config.toml
n_head = 5
d_mlp = 640
norm_place = "pre"
init_std_qkv = 0.0395
lr = 0.00589
beta1 = 0.95
batch_tokens = 65536
dataset = "wikipedia_en"
Each number is 500 + 40 x the weight over the matrix's rms, rounded and kept within 0 to 999. Layers, rows and columns count from 0. Numbers have three digits each.

# layer 8 attention value, 160x160, rms 0.225, rows 72-126, columns 80-159
539519567499437494454483506486595509473535564524458501449555577481580450566491532463513551462492490554565563452486558550530584387491397465505408491557503615534553456492517494497467476518425498526493533576460474439481443460537511503507452485
524474541458425446535476557482566480468494559475363522514493508452578536449524498550490472452462504445493494519502501537623507576460624458525556562456499470460518552440482501538523477543573509573513450576394514522522436476517595630428467522
481384493491529428418481534485543603527540499460501657468491483463491572487596482541439422509450502514508539484644507466490547539495536431495489626549459490514481467442407597475558533514434413555530501415523495477565460552502517594547520449
492424490507477534453414584551502450482519511486504502536386550507508434463525478524506400557513495483469540545513581392471435491447449421532558542539567518486611512473536489480403500467521503487497498519513510516509448458561519473484521433
492480575597521572469510495471528449465509561518444463509434582349473483443529495526544537555512473528533515502475466497540472573584509419484476554520566491452493471536578464554549455573521448452488487399445463439455457542559419519441518471
464538420533513462403571480491467488437512585523499502522434545472426479445520533522480541494512501440397507536517499557492449506572444485494468490424479508480468503502547549517463568565535584453630537461490544482506677517525560469507531455
506565499445509411500495435435519507488519514500430417586498514522625527524525572502530569444531546482449528532477540511522482474471525513486465545465510513377544462505431552524466513473448510535553496469386491537436523495475500510528505569
549513604456429475467430527441489508434490550506554513454493538475492408507479618459501532440435420487545545479471428494474466559447519547508510466589535502529446478505513504441479498526528497450506575510493463467469520530471559510430569502
504489462474514531573437452523465490523542491481452442472453567537558528454455511576539435461562500507455496541503425527474479472542496548491532433515429553532505543474432439586491446523456518503457491485501415458512493462516611516439549482
451522602530411469539473418528522599454528512546556451540547488470493488497530503547529462460515563505513576453558557447490507583477515499517440495492589445523529479504494459539451491534483527487380480388485512506577570565516479470471456510
494497497529452510500469428538532555558529540544518631467377513462517467508491494475499469539535485478482573516449487526471536536495502495503576500425518485548451500396501492507526570440528489396637451548494450544400464513500523480538499505
479476501488610542440551508495510432485511483422509461468553504518479443484530461460506485496566447553531516536517546487465548467579434451523515482517496476529512522560437504447480429559525542518500505500426451410556533500541530434547483432
489447514539534569412511521487523507532560474522481444492526490419464470499599454408480483433489511475433546482467444512479550449443504510498488421562497540471588442412569448473530484520492544520497399554485530467519435481512477590518502511
476575529566488603470565486470550465506501474502545464385522501491521424515514509549522444522474494597510542526568601552510459500522466541407475533465410469534566567472543542532544566515406499529512506591502532466490530475459533460530558461
499552593561467533431427623602556533503537471528446529525539456550460371567486541553481616532495521540561508516483530468571473502480485499524490478599463387434480456475450480510414506542448510523486456539515483546468583574483495466506548500
525535494427477520527453517479532473437506447516576511474489513390449439463497487451513511471458595500456471464513521506464487540557507542528525483447494470471453518518493403536474395449486537487413513513462479510513461538500478495481549434
463498513531454521488510519451538454491502520573496540470498492515580478466455473520571384485533516554500478532510437550535511528458389535558572550556527449513411463537540495550487409453525434570508482491470394453558544472319501570529546492
484558465558578475509511549495508534551354536544524454532414436559516476519438529452543480522511511497449548454538497422477526554565491496447530548531540454481574528516525483492424493565496537492459446437435545444547499532529413508474500550
469570458465569424529492486549538480540527540476531403440530531420509555504517449434470468565485534479502487509454498447588518443458517480500574459541507509491467534526378488467583471608458484517595514509472577447464558547518494597484462499
498519534534504524520431567546491482536542500490492496540536568457559592452507534437501492505472517447517516423450547573519462540532478564549556499418486529500526578505480567594577545530511539496509478434635484547481528453443499516536453464
495507442607517527519491521534399496518504510488425539558482539500498475502558544571525527470522561440538582364499583509433551453476475561480566475573499449447466478479442470542456497534537545485494469467465535533530452490491488508521518542
455532457469515444486494423538625473525475490559494530569524447503350449495452489560494551495472513546531492433538543443504503473504532498510532547495490483453534506438607407474502497461448536486545429473486512505500453549478506579530496496
497480460516518573527537502430454511507528415496550563446547467457571498428496504451476486487524474537479437466518476465492493480400490455462443465488548432504522538506538466518512432597481495418501493575505550497497541507447471594478456498
506499505551511553454451547539516520573480481549481608524534496510470582478480506437513503483507549529444573512457470518541468538478484527557541439459567490509545469439598449445446540479561552484544488517496497450534533506525428483554461434
441512490594550579522581492529506464547511472472568490456515470441450491530505564481498460439503477461583501479500464477513564506420479559515496518562440505540457470440492492500505503483478469519447472449465505418569475539488430564506543510
486455482448524465462522493544477459501495510545458442494551509448538545448563457492494457489497455468485507512447487461520564472505556528481432559501529481539538510399542474504447475492498574511476535480501570427444519594528483501495491503
471523493555491487451532595510512536502541508384483494454526479508495512535519545537571562522549487445607461513534507492503490504490439491491436497490507483509470452455464535456512507510444458527535484491508405471503552479554532505516503505
482497606470450449481475535525460489534524419498504551573511468500519545467527484522598564541490507482503483551528506466571481423491562444496425470492429491515443548508536564545463524525540517510537462487448467515499462495519512461554484532
535495529563441398503437521485473608477489541560534464478512537521497472507412522495450515508470517515501472541554459480506558520481512512485521473514473518505568560472534401502494512495428484519477512465452509524472450548474519523513520479
538454507449521506536461490472515495561569415467520495473585534487540433519454533459492531476505423492490506502415397448512502439512533443520490470496538487554511516550486533531506544566508504486499500451486506433448532477526519521464489463
517533553492483545472530506522541457486497502553530608529519518490474510428498479529490498548532499586486495466489523476553458526471476535508510537511546558540475480469544469511478478451501479481548464582521464553473594563566454498488490454
467543563554477449471478499476474491545494470540470437569440471435461469511523520556437591530509440491507506446561435481512432457511448480516432437518535560537458488522519501443465502523508511517527441521522500547480500459502460523535500475
435466506496542586433502520501453579512521502444458519540547499534437466552454436531489469518475490546529548589482498439514456581493500495570517518568526512475493512459489540512459546459539504480548525450488503415479491437528467500460495462
501504468498457473498534389570483543470443458492459460465481538481479509454554499473503468501481495521455501519407443520501488458464499601516487439499531528511446488489558531559498464537492514483537498559470455472509577497450511449505550500
520522474517505468484560407497448473418490430517530426428508509450471505456569521528572466470516457456541528515535450495555514450471472455542525534460463494514499504582566435451505567528464522428461540503506458469531505539549517541471469471
471489492486468493501529533469451507533506516441492505509473446476598547508444471443527487492520469489564572566586492447475569529498442513514531504548549522577492487494482442478437425517526504449528479526419559429530483517522469505534448521
459431428489500496540489556500494525478510459478481457459495550515442411531501472526510516495511498526501550460560459516489461461468548489451501528532536442436438469487466442527492527536609519544482516467506469546560556544527566505513495484
534429534476547513531512469473497545417495484500544527538476546523474546463485544455519527533508434501455523491470435481540571463492488466496457485455451547460479487541463521505515522451468550510471487496490514502455480544518533501461536411
500506493569533489491540503493494446483513545471479455492519510502476448422549461546548470458502436528524499489499526511557553461484526551575560512463501547466431511523463493453484495566524534520498570457549492489573446437441547503538529514
545494430482508551539439498546497504526534493557452457491571496470512518501537505521530503519489558561464539469544487538500481574575484508432481512482470486510500509503517519467522433544489584493562444511475490505556463518532495537500473529
501490499491417465558511591471504474432462462505522456518548485509450497491476553476543504577486483436490505481502496479490431463561467463523506505468492590485544524505496564508519501525542523531519512495472520446462589491505539483480483518
414475559503480435475490437480507510559430454494465484494496561499508562488482525508486533512429538466564491489500533522531427573463481470497528466506491502539469503488562481505470471453451546454475553542546548512534483580498524498524439609
432552490487528497505571485421541486503560526472570470458427396553525517628433497512490497537472527517560527509511505514465519504537422489527482431482453508520510499548529462427514495455527525495466441532550467465526531547479451431509545432
496515514410467448414487541518493490473492476428517527502461551502501524531486486487532492576460479525569444524530451483506479484578569507483507539473464544498553481560484505462467452474536548482530537467521457505478516490536550551465509459
519446492509491520513488514530463449444509458497451508402525534487523460464552516522501614524407491542482531446451517534529522438525511545543487516478579460462482481549434507500564549507431530493492483542388483450493538490526475539498533551
468465501493494522505578563507493467521518539495434504468493453509479501517460458508568515495501445434530587489497510454512468513511502523485495563429496479495477550454490471514430508475512497520530512575500482522473497547506529497557549476
511449469501534462576576450513446476531508499507567454495525476557550469530525569538452514480453529484512523497496502460408481512449475555462464449471452467463445564479567481530498523461467479557518491512499544475535513528446538492509495540
474423479540524489559535473500519475475508509502476587424462451492530508556524511519482514409545483496520469495531466536525521537495458515448528543535451536454441506437496459510536490407549482545481498531525493492515435471456571543542536529
566557470474494520517516463457468520452461500534517500491494483515546522466516482526462447485545408490506483489456496471497529461510467572543566465534475484490483478491419433499471519517490438537501466486540411445592460502424495463464551515
487515490504554460549510455479494475526518519543517595543503492508493498470462469582468517558598447511549518578539505578488445444499509478528529530545497466464524541456451462536523475441516500530520535488573465546506487546451547492509514460
450489480540526501499481430552508528494497588540487552482457517564554480521553522489526497457532510578484519494446460522518571508489558511533469483479437513459518555521494458469458576440520470476454497451550488493488545488456515484505501487
455541547520516539503533464504434482494501447513528420512435505521469472564562488459512506493421519495512516450566553538506522523531473557480493470500605467509458499520539543473515506508451499504485597546479519512474480562437434510488521491
521522519471490534559511495532538456531541520472542436453411504531454519526535458535562514498496499493482542528503508533495432494434496480470492479517541565555503492492430592501484532448465521487463533465502554498538486538420483479496514502
514550566491509505565463522462546445461584506514466513531526489461475541531508547468516486476479502521556450545503532459531484491519524543501596515534423520549568542504489482471464523488481427522530490442537495513440507409538523567463536547
544512431517519557473579555534482568464541494475552470494534474493482504527507472450502469475464575489548456510514496460495483529515508470451496492522519487520555525516487527559512429500487501517484506553517487432598598427510472438513505495
# layer 8 attention output (transposed), 160x160, rms 0.189, rows 72-125, columns 80-159
442502458373589486486540540486507486526527460544451452474522494488447501502572428523428439508533580467445524519571484520522543528445542502522371490471591315550435553562474425525541532570497557422459480482546508627511464548503472489514483494
644575496514554418535463455451441472471524485522501429486468471516396443483404407488482528527437436498461491525506540490466565529522545576474527519478532497559483403520547540488429565490416539364516467505529523491421472562546396506471454498
575525451394545573560566445488371450428527495525542513553518470524590496555453528570439573408503498454433470521522392578508485563456494500507491428458523523488515457537483509453560552509545565556407519563535513561479444506405417448500546426
536526571509423459576409437445464542473483534544429466504556504383501552451489482414477522489526412503554467479491491485500542503526545497518400473486451399618456468546509534496512518508566445497511480599493503583452466445559496506401487426
557482501431413539459523484460448478519501527480483530409530475469478428585477552539498518453433594459513574509496512452489430520447542546423476478487529485558542551442481453469486504511509470501582432483532513527507527479508488516431516556
559552503454415472488394527511472509467579429562456559391502430599494454572455513490535449499539481608496515430518431558492500526506491497467411479520486506500522533443489520447520509492527428494521600537442489527546501489549512506444493514
544587492577462531473520472547498455499522441474428484512473534542552482494510453406540498489446490517567472459482465400554517476515541495519570440505453500520479564460472524498468443548518470502521459528539451505446470468512501497481410501
556438450443438427587508497496501452581520552649550522493436545489422491448523454494544456514520588596556558529466542491418477471485428477499519527436454566552487564526418452469480443441500582560481495421541471586551507504519507539498439487
540483490503434474474542537494509447510467493494418511539485460570554545552464426500488486581594525451576495428447530524543459529535476473491491424428548497497505529479532556445475529517484475432499428416514526468548488493495497483485429513
484478410446589504446470535485518544590511506490489482565542508486536434496487533531559586511507485550464437449448488567487491489479391469527416476518582469582485455484505505510522380471539536517487517511522454523438476505584493566483491540
605505454474545475482503520487472508474507454535429443476484442508482500432507477501501509456560520532534472450604497520565530623486436526487503552574552437437406554535522561471462522460480577529458652405431547522535520466531460490522509497
574503540440483434461571551553536538485559450516450525545433465470525448532536513521475476491497439419523502520519575485490528522522519484515491433555533483549558556539504494500523461459495440509451560486546560463476556510472502569474484502
460586433473474398635529433484478518557475508526521567507491520484467495563527605568488468521519488523543429573453540507543501515487477488464464473455508498497487459583471507445475568608518398459501526535560466465476510522552505465579565602
508441414570620507543480483513512539481493479411545567522591440503467491571532404521464496471574525513535502497490497502382541481494431438512507384508481483506504474456444453515425479466544527502509447479571492520566541514523482503434505483
460548522517469488499516462419490480515553503453439423504496505509531549455507466428492534486508461409595505524486439466482400490552542589357437459435539480590523514521541499476535485484582469470557536426576496587524475505599522455480556598
525455483443503476539520586501534568578493466591492552487571478583510570443529484543471543441492512514442477449471540453412501487505411505503442506482533526501496462511562447460539517474526467421609539488451503521477502525593490434484524414
470477501514526481509444569502520457471445440469475535515525524520433482443526534459426498529481422521447531493498426478556480492480534531469502484575481597469478458480453465511548483529563535489575498469476524486479443443534562490487424598
539506485433519508478512456516537487544508501459479450526459505501562571466500607580532513512503463594440504537405514493508489509460413603515469449524558517574548626477430494445454514541509478547487457534508556526443550398546499504448529614
562442456507566594494498466585452455508546461558596550572540530535474530440473505537499546415504529517553631555582488474610510487556514520513456613474453566511436463455534554525534555503373594448478504509479498419539380528502520535562520419
528616451496431525504521478470492467446502515462555421435393436568475483541464534488630532475476432476453457491418413465484589478465501427439467499519518481425496441540484473495509444489497465484451555454439499476409468474451418525564545522
385627614549498553471442521444529462483513520427438471463559553506454432488460485478502565469498515451492395554436480452606503512457462593451415507496576529554562517565442506474517417439503450585521538506493507542578593463537454541515473527
513539464579543489461478510529525521430511562532506371536481578569576485481525495426591398519362514506408488533479561538502527507414478533515514414456631493507407470587468530519483518526453484482515572509534558500548539533559480437488579509
541551513535493454473506504486605486441502552568503504519531522490523455589588553551516520482615449519513562509427482527553467600434543499464567521430515516472505489539522556470533557424516520504498434441456504560508544564536491423578472479
529561543466523508480455466504575532519505514445512439519417552519472395471525559549534528480571518474578428463481546458476439610575512487447484550477453578552473468606414455522572498561461444461540460443424504508486492548548467458530541538
526498589482543506509467536484487502452564438539551475509489517469517500492491471503579540488504593513456400437457427552559507448447509472414564469430455475497465444489527472508541520464440504500510559494503513548533519517480532475542566521
541532448491488517525467433442536452426493489515531533516502562578490459492498461482547540485548489471512489500511441546447449528509554473512475462455448490467490528571520556532532506530491503498515485459497514503565478481466495523514442564
498466495533498508528469472481457516541481447502453483451501486531529538496486400511455514473466498599475490501492513505507524497513528566548560496499490511527416509539560518562514574449482492521510522469397471539536446482444459430452485430
521507458502514555527558479467463488501510523449513480527490493492501457466512424452508538470497478579489515459505494512489510592508491492479513513471541482497472492515530488465520503520451491548480563525462510479510563528477492553478533471
495494516490528567452509502475556492490475472546462506488528461543590469479510512518492468490524506519480500431432511475523443509453482441574573427391471483504485479558465477490501464483554500495564524522559489537464561529495422514556528545
542466564501438478486486492506507539466520466445426471482520513494466527452551537483540488568504533533512518489580500477500462574542512511454441486545575475540480495565575521410481492454426531514536542546533533588497439467543513482463487550
556525481525479533512524500537490458502530528509582565460506530522469473607530531475529496491535481551494468505555475542569521526491516482442549469523507596522496478478418472521510397492516502524441469493469529484508502480463496536583505519
558498525480478519553471505541495454543525488496539500464503508541479526484508521499492556520507574488435481487556579436465446545408476511543561569553494542488483508465436480501511550578529466466516564551514507511498507514564485490512469520
545541486503418472564553486412520563530470563491491483468504479473511478564444504545468505485548510558468517511596502534462519451499510493430501506448501479539481516550521510541501479482462496466517442531547540529538477546549542463543461508
532519482445425502501551544497470504447522502559536464489451468494487488473529535452487547432476480479537575508468484466523484478468502433443448483517478447478470455548510475535544489475483461500506512474398505564535525473532473547471502545
498469585441470526531538571537495517532516520479557495465494451538557523499473463494514478435474531512549498457487420489458491494526554529495532501490521513460423466486438548532531537504459496509468468531452547510477511498482536483472512544
553517480509417536524451490541508486495536439577455498544506527560469476524468500486456519518452518548476492410479532489470471470591434534477511460472526498451459543513541493490481503480456513461498529476497503500531473553474492492516488475
463532489452521462430470524553538519516501508482511535567469568428519599554496478499573397578503472472522558529546527501510521620485474510505477515545518445525524528513426518531534443490485523455533511533463513532422482447461463480488554497
535502482527485494529524491504462502486508497465454404477471477521474518494574482486573460508512554440512429491508474530524475520541516510517573414512510458552469478501512486513495542494399458508528540504517529540489488540481467461510528513
477498501517540533480535500526427492561488460469431509490448468516498572478519429517563478471494543523517503503546536454541495499534498466389486533502423515443464475537499499502527521483448554461527475465506443473448519461531492439443521531
536519530493475447521474489523490492458489460452490540511480490560504453458499464413566503530469499475487530521518496520478507463444494456527425517540476465462525511460524509507465496491528511412524514460489511465450548457502545557488561520
517515504422515505416479511472489539491546566553441487480485552572485456472508437536496536454491493506547596524531465506476494556446510589579474516520528528494514518531520539541508471507530412438503531560568482501528498522516494516530488472
571451505465570521520560461484487457474506570461490457523531485519506513522497499464536500485531529496452454501446484517466589446496514516442523491498532487441585469479542526500486534526482470523469474496528447470505533446491522508504471438
512497562619458488496461480542497507498569469511462424427573433454465510541406581471490492495474464483406509463488468471515528528489516456500516449486536510519469461514506553574535502524465487487495553536485452548550417556514522486500457470
523517505483542487477512523509470487539430473518531477491509550472492494470443445511549471422564462443519557540470469466499461478424446511584523455506515504509495545481498499522463521516501507484522429476448561527528490540519503430468592529
528494551442533499438532495440506509517518574490487494553501456453439471441458501440529494551531456522538475514519566532520481581479443561453471539482472512501509541478531464490438435545576505479488517460481522524455482453468472574501522583
477490494555486556508516485493491479480488481450546555546469559556483501562496466462541547504504513578458439421558551471509503485515478516559508537517463511535496477489511520465486480490555526495512453528486472491501507503498507487463563451
448453486473509525500534443496505466459512480461498520510494510519458487451485501482503521555485456524507475471518509543479511478571541487496545524550523474483488484433485470551504496477493437510483479591476458471558578494517412579495525484
464511568453444459480501503502540531496453451426537484525518509519532507474537436468592458435493500529496509423491517478482527453520453536491514447479485459490485471614474465477533519494479548492491567482459600466520498478478527502514553510
474508558555519449522554507527437466519528476522488442500517482500479484496507502500465486549409517514500464451477441446484479498540532484430463453512535444494473517482502501521511484502463540495478493581496520501457481474555492503490469548
410527550500471467511500503549480501507543532472464483446488506519500499533499540521459512545491487522480509535464478414540569487535507501469540509436501462532451564578539465521454467510520555461485427535494514446543567509504475460534497478
495484529531447530515506448507523474462457477458525431452527483565534528476457523467481531494524494508507519463527511557554484503585485464409512476485509513544535451460540520539515411499434563471490530478444516496491513520491520534514571525
469433470573539562472480473520540459406509582531481509521553470472489523534485506567548488555535508444429508514421610487432458491495539541473537483458559538440517414454461493518523546563553508484456465474516450492489488459502530488569458570
478517471521485477458569492530507529514405562484477453508496509509527468559532534548476523478505478502469497471558477511523423485476477443559453526520531483521541493507475423520566536595499491514479547472484503557514497489570465480449493456
529501573481467530505506514492476472459453459493479579526495560540466454482418477476415452438467532580467533483486507537516499510499459492430488453488490539550461447591479452513482514466454544411528537463537533520555496583512479479541448462
# layer 8 attention query, 160x160, rms 0.19, rows 96-127, columns 80-159
536469529505533458522531466463528478476536499552541501476495523541503473493525516472510502467518535561487424551453509515498530489478485549375538444525510421522491445551514541486491515556508546555504511540498518439510425487524538486551510499
493451529553455503514418521486571518489457448514487484486548495481446479508581516478508481555539480521568498549537477479483469444481515487528516420515507550525467457514510416527499466453514486523504555550510507529503542545502569487455427536
522477556510480545530504496544494487504525467482539537537569580507495546544470515490547483454535522500515530470500472482448449433487513531439540471456509514550533530509495456481575541513456520504506518447505519503477488445519531532481488483
493530513535456491430541479510475470500433498503521534515483495533508523454480483526448523440469479480479463500496500513522494548478478507519483526585457465502516589495477487533493483452525567479484488560487509478476450533504467569466477472
507516452491469511486473480417525482531431469467455502498502452559502454486506467510474488459487502495531578527533548514500550590488498455512536551480435480493546475558557476496503443494578548445546474505467534562496514455507470513554550449
479462439496462508565481518547453508531473476439446517510514513534535520486478503456507478471492523471507511486556476512443451489462525520531530497472468517514545519511424613565495600469519510505527517502446593513470439455520468488479557444
471527528452501406519461520487469493526517494563409495574487502467484512524519451480456516536456450508574500526516544461408461546552426475483481487531493458527546498456517465532432477496520554545453515546517541415403506451515472471430464499
443524494555466480493535500508592558472554491522535491545509458527502487530475589525530449555500505391489562497502545465495459512508522507418519514558563464511511510571489474526530448498482469477494532552474602532459444533449453439493496488
447507487516556512527546598503485510536538465443524484524523551501464502505446466476439544536535465515561543497536535473522556489568550537513445483464617505551505504471509541506499494454506469554423485555496556477524529477520492533407488495
497538438469513519503486545528485507516483530507550492480525529434465507522545490540463555502528481493530460577547531480480526584487516493508471524511527508486530535533526487460462506509548469507538479520526520473480541485489540535605496564
468559503474524490507573538549479406467552509430511547576433481584562573481493497495570462426433553485504503488452564571522576507459559489489483526461507432454517470553483573458504455514461523453517517479532515505484501435461491531571565521
441403607440466486490500547486568546489553488518495447558488513405512472482580483545525515495492492422586416484527463476425416422539514490500491479515430444480524491471471447486500523521521412448464492516529463480497490549503463464563525566
518490522501507468499498484418540509396543532479467525547492511552557497495521511455453536507552487534525490534547514527504517497498562543466492476518598437470472490522538505501525501480472508452471467470428560510456530511469431512484484545
541535466521506487473549563475484481560473530506557499554568459465540532485522515509542553479521534469514477482446496459460479552471547472493496504510503497404497543566506458425496441469464519528508432422471507473523456486497434557533534533
499537492476450450566572465498492474506537439415506485522534504502523450416495432477506475513483487552465475540474491506550548440471500516488468548515480555483553541533504523515414507566479521471403464466534486490537501459507532485544530505
524499512505530439513477472541377504494501529505519480471573535450460495457477531503469484401439470546517579536497429584495442498513471558481496500471439558558506471510526519477517508514515475555514526513525492539525443486521538459504455457
499467521544472541496463479484438496491523498496541482486494527513546503540432516459455535425492482516503527492500477517478498553516526518530412535501467449519487441487470524559453542523462526459477514573457452514489489531547447518545466479
499519510434490486514470550490477486506532543572559539471498527529487482485532485492549553514505486531541544501538464502470506456513466458499466577470506454432512516457467504523490503492523490429484479510487525481564555505536549538485524531
451511447481495495506515481547507491414531514428460489475532474474458528539493478583548556522573518544473583495386495532511528468479422473491536490464550519471442530502573566483544487443488539490460485508532502487498482508464516500529505453
502560473444542493493570438455571512472494523484465499484512457494565513512516465466559520510515496524523488461494530474537444538459510423453517487546514522508536465492454573492505532476520536417553536492470501483416536496531485525527510506
473540507466569546551396513538468507411478484475450438484509514493553484533443565478491501526466440481445501501493560445521526533532540485576556422528533512491505483460507541530554509498516478454505489546416491527544480535520508502630470480
500531515456517509488414510497484472485456475499500445441538495542524526470484577487476513537600495479518490543525521454434513542508542480508465495500489480507492579471475481514512392483530512513516481505503583500572520485498538523523487627
535489489499535490541505501489426582436513490514510507489513462465473516489473497568479585498552550511426477489482496527468484553509480507482512524550448506547528450562533541522503496496500466427469485463559496436521464521494523483464486529
523514551474544532500470537517506489515477510508420519513475416520510535433584507512491449507471546451502549529505425479495533509484513464539473486543456428392436463536552453507495557446392519505505497493465474500503553509443522508565482466
492437534517505453489423584458532503500477494523557445553570493441477556455573577509483531597539461466468489540534502521503465461532523441454557498476563552533517464482494381517568533513466556555531577542498503549538475570469478510486428568
518473493512469583546501421482421521499561521499512488461499455429512506561497517510447450444491494516518450503429509507495487440449526484498444502571420508447485457476471559504545563481464491544475502504510356452597454519489537446420524480
559643520517466572466508471497566512529477460474486536457506512541572527510533512476538504440512515460552507466429529537453515529486468540528464438575470457491567474538518480473551533526507466481526474486521520480522543494482476580537541466
407461584515514533468475460504570522493501417496486440512516555418449484456516467493512512536452478494528493472499515465451515494527509547465505458426508413607433427521579456505519553459478504605514506492474509487552462491498548463483498474
510517491511537453482494511517523457487426476498504501465511558477519518512507482459534514523516456532498489519437503532445534453491500570530519522502506371537524504578519491537551516491500571418511554511480453506490528538495492470425527450
494445456536457474529487535522485475515560446486541444501517495514462473488464472438529519613478456510485486537493529478533503486540504521475491467462511440606496527493465479473461476487481498473455549512542535522447541491506487506536516426
488547532470459537434444541392501468537465520517516559533478515515553473445463497549557556504495496491478491512449480519492539478445558536593475530515504545526464566517463474467541487460527506424567497517518515458484536521461411477539460529
524456578553450498520523520553532541493455442511447453546516520503515509512423482506515541510496494484467405527448491482512520494450490546480500473516539491494504523541465428565485483485452475480518515544449515519476508491515502492504432524
# layer 8 attention key, 160x160, rms 0.191, rows 96-127, columns 80-159
547496500455572477493487536496507493557511541487485596486565471559479541534530511439452535483504547485567480453524490590518435428555524486475517462469406468479507517504442488478577498463451541481475545489491470434532530449500470434443466476
472517489523432547497478459492514428489487473508493447478505527526478494527476468470569450465490515506474449501522559500456447490478456474535515467536492495500608507536508478450523550482528558476520520480498515549541527493463520524501476506
565466486417550584475430418523488530488455478457543506488530593475554523545513439461508476468469475500486439486461509543493542512474503521513509489491452521515550501515540496520483501536540471459471450457515496444565522508494507509467542530
509509471514539484424501512473562502580517534504415469467483546476439555474474562498458510569503497467513454544468530461533454554526489483486527495560508489467497472532483545455549531443510499486569520541541498536552431556476514500482529510
536505485536534537488551505478487543485507503577494452515503474503502473469547484543507540482501474463504489571503486573505494464447474483467475543472511493540540413523479497513517502500543459505577479529470526488535489411480497520506540499
464531517491506538531457504485564486519504498473467450397558500502539528430551513444526530462472525409542473477533401424495508517487470467515492477537426501536474397518482542527519473518506525495452556523479445484521474531489442485525461492
507569487503498416511490526502548543446565542567435517461567514530512487465562465492536545544482480517517592479485506400447569520532490506533501565454488535492510512552507546465507435466477508456485498456580470458531520512517483496493451555
501516460472489517455498457517440486430459480529577467509467497572527550498504536509482467511496467483444452469450493554455541516525490433503503467541552508549516505534484558534468494472495488514514472493506483506501504459454553507449515513
478545449482482514551437484501535532501483449450550484479521436472431507509465475545489561491484422496493569465609501510520491493535477501449453513507544461532475446481465530499511509490543525441447452440501445462491535552518507519483545498
522571460479465561546542544543428510537511517522471536491483500500525549469485527538521474455539492475440516532483460471470488468507526501507598502481557460470512493512526517509424498536500448500540459440467508547485453465494478493538505506
504492585512515471496579527494443460514444511467503475570570532538451494480575523519477456574488559495501528507490456548508472532481532492504541537513474506560473487536530494523535542505487467477467480401471491514504472429512467419537536546
522538507502556470511462535482503510497512503477549499458580605587495555414487465555521582486492496490550414503456482501585527492558513465557485498463502529562483549553506484497500503490576578505557479395603467453449530494493566484475505545
477485502492522459557493515458476486442559471517510510514498544540559525481582544476491571511516529469469486483527466490547517555508493467446465472499518482459480534535529482530535537479509468474494440457563537488462447477456479480403524513
531544527463457525544512566492502535485499516481526503583500638440471464522508526478494440486496472449486453559494483553470512512483577492517626479473546550504585479531586512549489490483510503506487447538479542533516491451476505420513553437
432516492491529557548551500479462484581539461508511520469559504479471489427503534590442525483533484617496540555509520488457466545474480548509459531548525460478519543472443510483487417534488498515479537412427491541611494541489484521504492495
496480501486538532463450490506539499533533448451515514509478366605521444460453545480539471489430503515523564489533498452495467483480486471544508515448494542533484421470542442486458497441465525502512521490497453431489490562510482538415450493
522487379596513550495538525494451572537566488524562544486542590521491441503541498541459524536509456521472541534502451527510516484444516490476532480519527488499444525512464491521523444488483514497479480447487461479520451539480526544498483522
477503563520590536495520520490463506468512533475503580531556473531492529516502493540520519467477449518506534529481511542523533502512486458522505539485542526446480556489521520460539547515434531480473497487503478466559461469497484445484462528
489463489471512484503487512499498456607496482448453493552590490542522508520487552515447535488521510532547541493467472489482528434486526481492435471518524502504466531487528504499544513437528419427448493507601500495560552495492552543548505499
512469452482509467516560489513468519512471485476488482532505509459484503508513448451490554463486512503499471492496533496437533478473507519487472568488501522496536513517501545491471504466533494455532551512452502534488497416523481488481567496
527540545520522464482492498517509511543492479531468563516578465522560484464459530540488495482522405525478492436507538470513549530464512508472557443566521543505486518458497525530474484533514541519494466557494491486495552452543543487457460517
533508410506535546549572528542514441473520487496470479568491484547512537472403475471508526471569445427478506494501524538511517533443509494413520522507525521504469477495533491520487500500459491512491515498493508575521496523484532475542456476
446438450462583482477463485491464459485521500497494492521584474579446486494471518531482546531521453499511502510506492499487498493483541492481482537510504530436527445463438555445471464442516488504545473483510477468542529540517476462487522519
473452513509518472556562514524471474500524529526500474509533500517535507527477547477490454581503540470534514506563426497472541507542455531516524436465506502487521539478492475529563489486388494509504514505518512443443493502481462535500488448
567553425509441526481507506477448517514425453511479497480463528510566546556518497488490553548492464507493520491525472549512482492569537512496496507495480455444471500546543482490478471499514450461547461525515450524480515555476449497502409539
489505412530489501508497393529534557587574457529557466438391590478470428533555466463445513584637524568487492464442491518495489498421469520540520431533478490430490556532468458489509506438507511504518511478490545466577519543465470389464471516
504556469514509442463572534528473552501497515447512508457468489538483486548470509533519499562552493468556482507466540562490516532502425507503533512504496477540491486521609479585537446471525466517510576486444507510480459468463475531456543455
538518489508565486467427479476536500478477435513536570527512513516497432480508433482520520481550505545552470565469474461517553500519510574466497396548508478533528465543563545598511506502531554505581566491516474553469556548506485480579410508
483524522424510449500442573469517534513475480507556559480522509516569454521438505555531500530563468485537423457474469533495572492457479468479495549557492432529476578523515409443494550480471469526521495456503461471527463542503508545468539503
411542514458469534488434521562499507446519470511531504480528512502523527515597523489521547448419466493407582478495482483574456496505496570480474543470511508512422497501479461464543517458487525567515562590477521529457550534509463510525497502
492526525527460508541485480482462493493407523458518442471557492457459451501569455474516506528527459484442488515488545518501566499543533525489497448445539548528504516481560496477550549530483481476549509468443491447496375460485537420539498578
516485516447483553555550511512521557504472504578440488485529530514453467547450517536528491528452473526565509497449515478527531549525526387458552485485519530450449546537442537535509513382471573505480478492508521535526481531465503510432534516